config.toml
intermediate_size = 448
rope_theta = 10000.0
schedule = "wsd"
decay_shape = "cos"
final_lr_fraction = 0.1
doc_mask = true
train_tokens = 133800000
max_steps = 2042
Each number is 128 + 32 x the weight over the matrix's rms, rounded and kept within 0 to 255. Layers, rows and columns count from 0. Numbers have three digits each.

# layer 3 attention query, 224x224, rms 0.103, rows 0-113, columns 56-111
144117103114148138134163093139081124122139165120109150124153130132123132152127082121144126101131134150148149141155136131118123124124121135153132135154145097122112141102
164140165097132131112107145155143182105116099176174126106150075068168132110128095151151114122178115155087140187117170168086100215122126119167125201122122151157134115128
087121089169106106154170153126134115129118142117117121099131159103145129114155126084158166087103158104155120107132134115075143064058125149149103082115091115123137161123
102173192121189157163098116194119140125098105175106120156159127080049105132178036098129098138119115135125138118182113112186112136144144112172213079202118140106156150141
133170138058095112135162158147128124136119108165122104121112098128132122116121102152156128139100112115120130118116130103191113138132135145098153082098091109155118119096
132116162138161173141158136152127175130126071133112141087086107129156100126110108090142150115113218190067095178147131161110158105079180139116140082095131140120087171139
147124088138159169095162127034175075085150158074166177097152099086147193189059131071099163139161158116116120128129158119081159165144146137155143150118129171082178069141
143110195160115182187118060082184208123106078145183146105041113132189109130149159197196125143192191123084061143072119161090127127152143064102141122150095166180155090140
188131132144146062149128110159061108141118105169160116120126188102151118172128163193160134198180166204116156083157104041168129196109142121102209102153154151107124120141
134131168124111153110130134145127062165083118166105170117121085098124123145147138090192105105154071153161097137078148080109099154136148161140072134206120146155083137151
178117135112081113198091146242106165075174175103138176121128137112098077110129148127153097095077114152139167114113189066143112122143118217161092140131147172143149106120
071146153075116100103124182108163126105134195068062136112168046119111062139099189144138147152118140198134166150127096066186163098164144102070021097142120102135105119150
090185092110127075098201136131176145152131133142089131129120179137227134174122117146119120068065161135131076108116135156126101159150148161165135086060144143109145103093
119113120133109121106129155097136067087111137150108150096146093131158142100162181057144160182104093099110137116129141119094155160151062120118128163089115119106161101133
122071208157100156144113118132153128106148118123149113081125116131156106100183155102103115168137059103210074061147107165128111099085170117124173202139179115154089183157
076095051152126089135188124194177180089195137098072109187080096125076118122158102076190164141132183090090086049148119155075129098103077155124167048149060094137166107141
182053107156139184160145069155097044149174146128083116135110170180147155189172154080130146103089169111141136094151091135133113139105096146131149110155153105101141149145
142170131081085117115084136090106205118160157073139134126104125134162162107170077167098061127143071096132134141101095108137148099054129127112125124115133149113105138147
123120121211137151128129059120135128134180113165114088169130161130121146164156089154104117137132159134140113168140107148153098132130089098157116117111112142085201125118
029153153128105074089155153134129116115145095094159063131089090120114145114078168119129101145149097073140127160132161141112139117087108104123098149157135156074084179119
156123133089100136096149133075147085092123078126098142069124118129134124198161096135134125123161111101105158178168142116112119092115156129108140194091118081161123109112
067142184149063053141149124157101149127122119139090131128118128183092181161133172160166152121108174148158165112148124135147151116130102203106155127137101112126140122137
175192112143143125185089089167178180161189137146215073146097182220133090000095097117092097135164142145193087107179091108125166124133094139147117103097114145115132162160
119168118101097084105126155121152155075145081092202074206092127160099106106143122094130084165119120096095127127057131109091154145181162166133073084076162137129166133161
123150071076111155087088134099126056107104066163127109102076111078112114080059072125148136115181092110122107155095127115081177166131189127082149107123145115144110140150
094160165068177153112155056127142206144147122005181141197068127147114086119179150100187083088104171052133159160052138149085121111111115195193157120104059144172150156095
096047141081154111131124205099016165162066125143124059129163091085173129151153106103134111213112125114182130090143111140140120117119129076065118091170220164122113218138
125168161163053192075134157143201116127122144090109087055111109167170127088081143129114162128167106154168197147148135100149138158105079144111081117112095067190165074140
128141139139174116228099168120163142085152187112178115163128163133132137132107130126142192110111134127131129166179134163155167143133223172126157140126131103132156144139
160138089188163222158144135100083204162170161038047131179134111197131140182171100168154167177155070146053149120119144162116114102103127168187162095111116146070087173123
120141116080032086143118118169156130084196188127143096144133111064134178106173106201135081128097149099172138119068139094155139146123143123129171132175134162015099111102
085152131112157088110108062145143060152149123161179126100074053119114095124037078145127124147092092054175076182127092120106162148211137131116106126104126179143115182150
122158140144133110097150130118142124126145124106150119142118113114096125134122137121110110117117142130135138101116118108129145141125137111128156099128125137142118120092
159117176170083138091098121148124024096055076145140106195094064114119086135103056095089127093181114174098162195111136157166098100142201123129136106131196101124103152134
103133148124173130126165163065121152131155079131150127135140130103146120121094105122119165136068109066178103149113131108060178158151120101135123184182127183156111173098
176108181115148124142091157142141179113176077144130111159128134143139087138130064103198114209148152119108159186205168155113161165110124150180111107122115184121148149185
192069201102107165136150073084124104152095126122099153120126105188085212137122093170181213145131114112175152157111038153139129169182143115189113130100109103155120118152
087151131164075029152135196167138148105148083150110150146105104131137121152164101121140155145119112158110146130144061081181167146063148144053141121143176140157132136123
118154085078146083126124180039041092155139153172183125141067123158124125140127149071116085115098021065076072148142120154096144100183169113175153154140099172157115163185
128124173143068181146163182086122088096169141153089141119105102155149137193156043106143159149095102066120119115163146162138119165128106128111117105087144089117122122085
137141093151124117157137162039119236160065236083156141161062145107135162178042157175141179172098153100138111059146146111073149175099092111107145090092146126102081190084
081170064192163135160106160125050103146110194022108144170159108083114157149144088185138011105132175080159138169073134153120120164121061112113058105101085163064100129095
081086098124172149149127156209066173112196137119103146123121131085104114228101124125100088125141123129186108136127162076058105136083119127045113167112153142082090090132
111079049136131214101059181127154116191041151135092135173120106124197074114137173161173202100170210054146084171069098076079111116155186110144073112085093146079134099147
197172114083128116181134062031140116125168123092182107170101105115104104120191118140151146083122147134092116157116186148127177186142150098201107219021118172150118122096
137091170070091143121110088133153102089064107130124129148145058185124156068074189133197136146164108122102089147094139129131158190117124102183094123065228092087142046123
119093052238122117159118107110143181146080066126115123071199219135181134195136136127045146096181056049095181173147155124063088159143128026104037070133157113119096160084
087141173076131101149195124103122179112155104105129065136116115178111097204149186051152142139083178142116179183079047117093141105132117200094144134147126104180137169078
115149163107122109169158125109110109163082121104119120163120100098076178112163145164091109134051121155141121156083163168151096135115119086078082124151079092119093092140
139097132144163168127163184155210179095115103128153137093153101166224122142095135148154191160138116098147154127114097089113106087106170182180097085141179159098114085121
128165130154134125148147138072111129126108084060126115080130137082130129129154143117077174140107138171108095124150182144129117115094085092084186121193070153136078172119
112116182129163137159130159067119170134138170126046101186137138086141172139100072082182113062159121118112095183130147140140153103119161180115126188105086095123138180094
167185116123130180142131102107145127133190092089121138129136100168103089160112081114129079169163081070143096144152118105061155146175153119195166151145088130100122179112
087088111109143176124212024159118108123103168145065135081147142109070159108187126150167101181096155219155162124077103178185121126123063071122073123162154093112119141172
182125117185086149140102135179178082156137118165074147104125106143177196116137094110140176076046160079140119150139136166197070114164138128107111121120086087131156161163
138185167080077130116147139092067155086073068165055172104134128197154160136118104128146078124108078191148149123094101124181119153106100127153145146160159157111083149144
131194129170103115154090150110122099128137088061143129137089116182104162105122111127200041096105149148141092066042108134196144096146066116161123063070117248099128160117
097144155036171159136154131214099064066222107129075110082109147116141126058146097131149169113145127157127094090122092151153092091147062124176079148141077102155192115184
152088124056142131170132045160097074146150107106182144176125126138120119110095162086116103075110201114105147166137090090135122196182109117140093135075125142101157138146
162157089172068144041053112140110166137125113087189099174059077183063120153165117140161183161191171056127111160187047159214172187130132112211115112169118116152200172195
199051104155093128145089142099175073184107195171053200140134105201093147219101114156122134145110122142165098134132146102130132166168164136119155035173083137143104128131
093167115109140169201163075136103154208085158178120124070181128158198101157195100084185126145113134146098094142061144176156152138090098255133096114112138060108141050157
155142136167119066113066118153089142119133163131088112163143098120156142205153063077183132114151161121151150130199106101146092137106135125100095193158112144110119115133
097131174089200218175087083177066162119065118099175077036137144110088141105136057126143119115132172169190133185103180116088151078110177181196166204153127136160098025174
111130132149146141093136133142131141137107122137156123128123111099135140143100144129103137119134146127114119109101133119158139135134137123157141107132141136138148125127
145190168142134122101153096143125152147098114127129132155133088176060193117156133066107080157118112178137134105122155133195081118167101097091167127131134122103102115113
094103103109145078112147116107106165140108154068104140113143126080109066145126109103148144147104151127106126140113113110092178133118086115175133144098144156117119137113
147160154085164132124076166149134145120096125141147109085124129185142146136118125150102177141133093087113134141100156111149103164106138142150085103118138131140149151126
139113102152153132147076143132084118094087124132133156180080090152128109145113193136121135165112171105127121140091133160195116182176153117139126163245137080128164142134
145160179160034087110160148152091143123133145106124136109130132031188128114126145136151105103179189180121132123150138104102129068049119122105138206071166178114111162130
162197163056128150117113128071102120109124121147108138093089151153104104166179121130112112107065093166129080166146127143124169135153075126105151123089123141179103123167
184106133043082140135154117170187106037091117148137129107098144186119087140121115116157200157119109172135070092067255145167086095126169141098084099112124121132134123155
153157205149173071144156145182160124105046127133147073144087133092185103129044100118171143141112151142139195165140126159123130157038143133102137044137098173139151162153
178152123128142129151115145163123090126096160160116112120120142120114144106087149135103109111166117127132120065108146148143109193106175141148086184102119173101092155099
059116073140114112119096170119161112180088098135101068134055106125182119140135151142098132149145078192178103154140098089112081114131107087148109158140151092118083135156
130091201095126103161101050131146141105118152117074089219090097071119123183183135155110180131140121075118134104130131114115085178199168086133193116112106133126106138209
078133082179148149139169125120175181135157085116178085126127158082105182102069092134163177085132098017129066062091045137134178156093167189204154130115196141099045183153
100124119136105079074112141102171124097121133106103134127095132090161100150162123154177109112132146122132134062152147073150164106156026118180141114147132040094135086106
078191140174084153128161077103091171127132162157127170060175158138158126147132170098117123133095108000111139110146104121066200096154079088072142103107144151129143144103
040096145141114166149126130125108177123138096169081158097150107183052123190137207068190101135119199053086102178084074087042080087102104076116112122102128130108212159147
137126120128159170150112104142140109105161134126141127105126130134141102119122138144108111117126130091097136097144129143110093131104091172129111153126116161130080091123
122118142090120093130135129135072180125117132113111090163162158139142167101157105146148099106185112158193127131091125120129177114145151129139124127086151112123172122134
134063114143148133150115134169119141111110128145119088126114155116127123106129166110089136134096198103086129137159127142136110106088065076151080100134091114130114127094
092141136125132138098159143089116053120142095097057121176066077158168162126129124085198064136101132110138101135165122114161149149125120135168151126100125116152097178129
172134122095066140187135139120157164105136075134148104111100129148220147090084173087107147130117088158108180121189129090140075089137124105151130149104153099113098120159
066176085062106137110121137126144088125108178148079125102124097123132104105112127191137142110085153153100163086136127132190082137144052115045096081097130161116116132082
150178052085136144096110145131113042145178118106094176109160129179067109073183113112125125108127129147159159109103119089083173122255133109135104049079133107104151083137
149087138090104096144135144112175123147165132148095171089083096156116128154121097170140093094120105186126169138157144146160157108140128100114152163055144104166166092086
142130154126174119141132149066147116100098052134113111101081163188106044152105102177123123117154121161130093091107203077187146129152144155134122181108101094180110112094
123174104071112105098106086119112072114159133100156106137128160195147127104121178149149149157090108100139144113156193166112118139155123147133154179214105144163181149137
174082166105121161158142179147064103126136100126150079173130127102121100119140196154156157095145193120166127139128108081129157085213182069131101180081153170111061079102
184142130078152128126122096098116061167123129112138142060132138141124137117169085067154129125144131131017110165083180131108139147052159178106092156095159118143183135135
193113149156108072148053134131168120185111070099150170165121200152184125120152113081055123201097059154100135144148150135159105067168166176144143129200142088127141141114
170087201055192128104071094111159125097108143106093158092134120190116099142129057130131129113132083097120121095169138175179158222086145092133143093146107131149193171077
106147144187122161145137128158120121079179159126151166134088088083108178222051099184180108070103138093204091175189084105069160119179088076114162125119127126152095116173
066135177105124130104120097157129119073097106141149195120119103124083110201123130105091163169062210097157154132129105141119139107118162122106114199135091150130107119140
089145133136161137140135122102111085113118124114117171134157136122114142130122105088127126125112136116154145078115128117101144126140122112120135143150128115108112165132
161107102115128124194099141138122115127105145165128114069130164115164127191136115156137135127101066105150122123137199083141113123129101132095115149196108131166084096085
124189141146139102092125145116117115144130133122148141144172134095124133128141168111147145103163130144118152106155107169119169153114150119127156132190103093123135178131
105117153122174132199178116118080160166105123201135121125178072150085153179170119135086153113103084134137143122152116164157141162137141127170182186139155123097104096169
089138137107118113134132127126088101130116126148203190107068148180142108168139159079147110068101112117132134129124183132105074113152119160152130049158168121160127146143
090104111138132169129155116117101120127192197186170120117103155156157116077099141112130084065142140118116183045094122131127119150146113166162161125109125110144098127109
146122159149179151106122104052168093156080195089189132137123116108116106106065093147097126121154131130138197148131118186189092171099114148112153180136134091137175062107
144074123096119184114123154116102115151164195163165129174152135142157102104109091156136120216129119128121083105101176169116142096134184101165165150137140123196169106115
087145163107146113215085146182099135111113091101150099098133112140138115142150187103119143125160123196089206096164124101120122133131114118111156169131116118195139127168
126057112137124100147107164106076139169077181126122122218162039091160133085063129123122146179120117131183172164148108120071107073101168117100104172188116126120165134168
108136152132109117101065159138155091134060065156132159124127129166160114148178117142116134125038164173139129165175140108126079113137120158153096182216149168140091092138
094134112086125111135105160098119122075129115160170041128107079150144151063147144151114139144129150123158104066119117120112143165191185129097146136131142131125128159091
087058139123142120124131162153112123091155152111098157097126124142164127148128080114126167102088093125096081095106139119129122162185154147091161098113119148133187135183
112151138087123101084130101188060089110103098142124111086049109229097176144206147074150081120147036160081135131163086122145092131152142176109179173139165122125175135125
112178144110094063140064158097163146160175149113130113136136120199174124145070179065145136196138115105146138119108114081097149076107113153124137177116182102150155120069
130218117133063174140117100149185117104095135163153130160151094102058134141144118089135166160138182158092187121182090096135107224184062118110092143124144095149068121126
141131144110161110105121095121120078108178085157143112096110097121150127124147126154142125118134181134112133097118114138132126180159121108145107087128109168149125179141
186090089118054129142154187181158120123154168099102181154106155163102144127124131134184086131139121129153114138103095129160153160208120100137162101110147147120169100088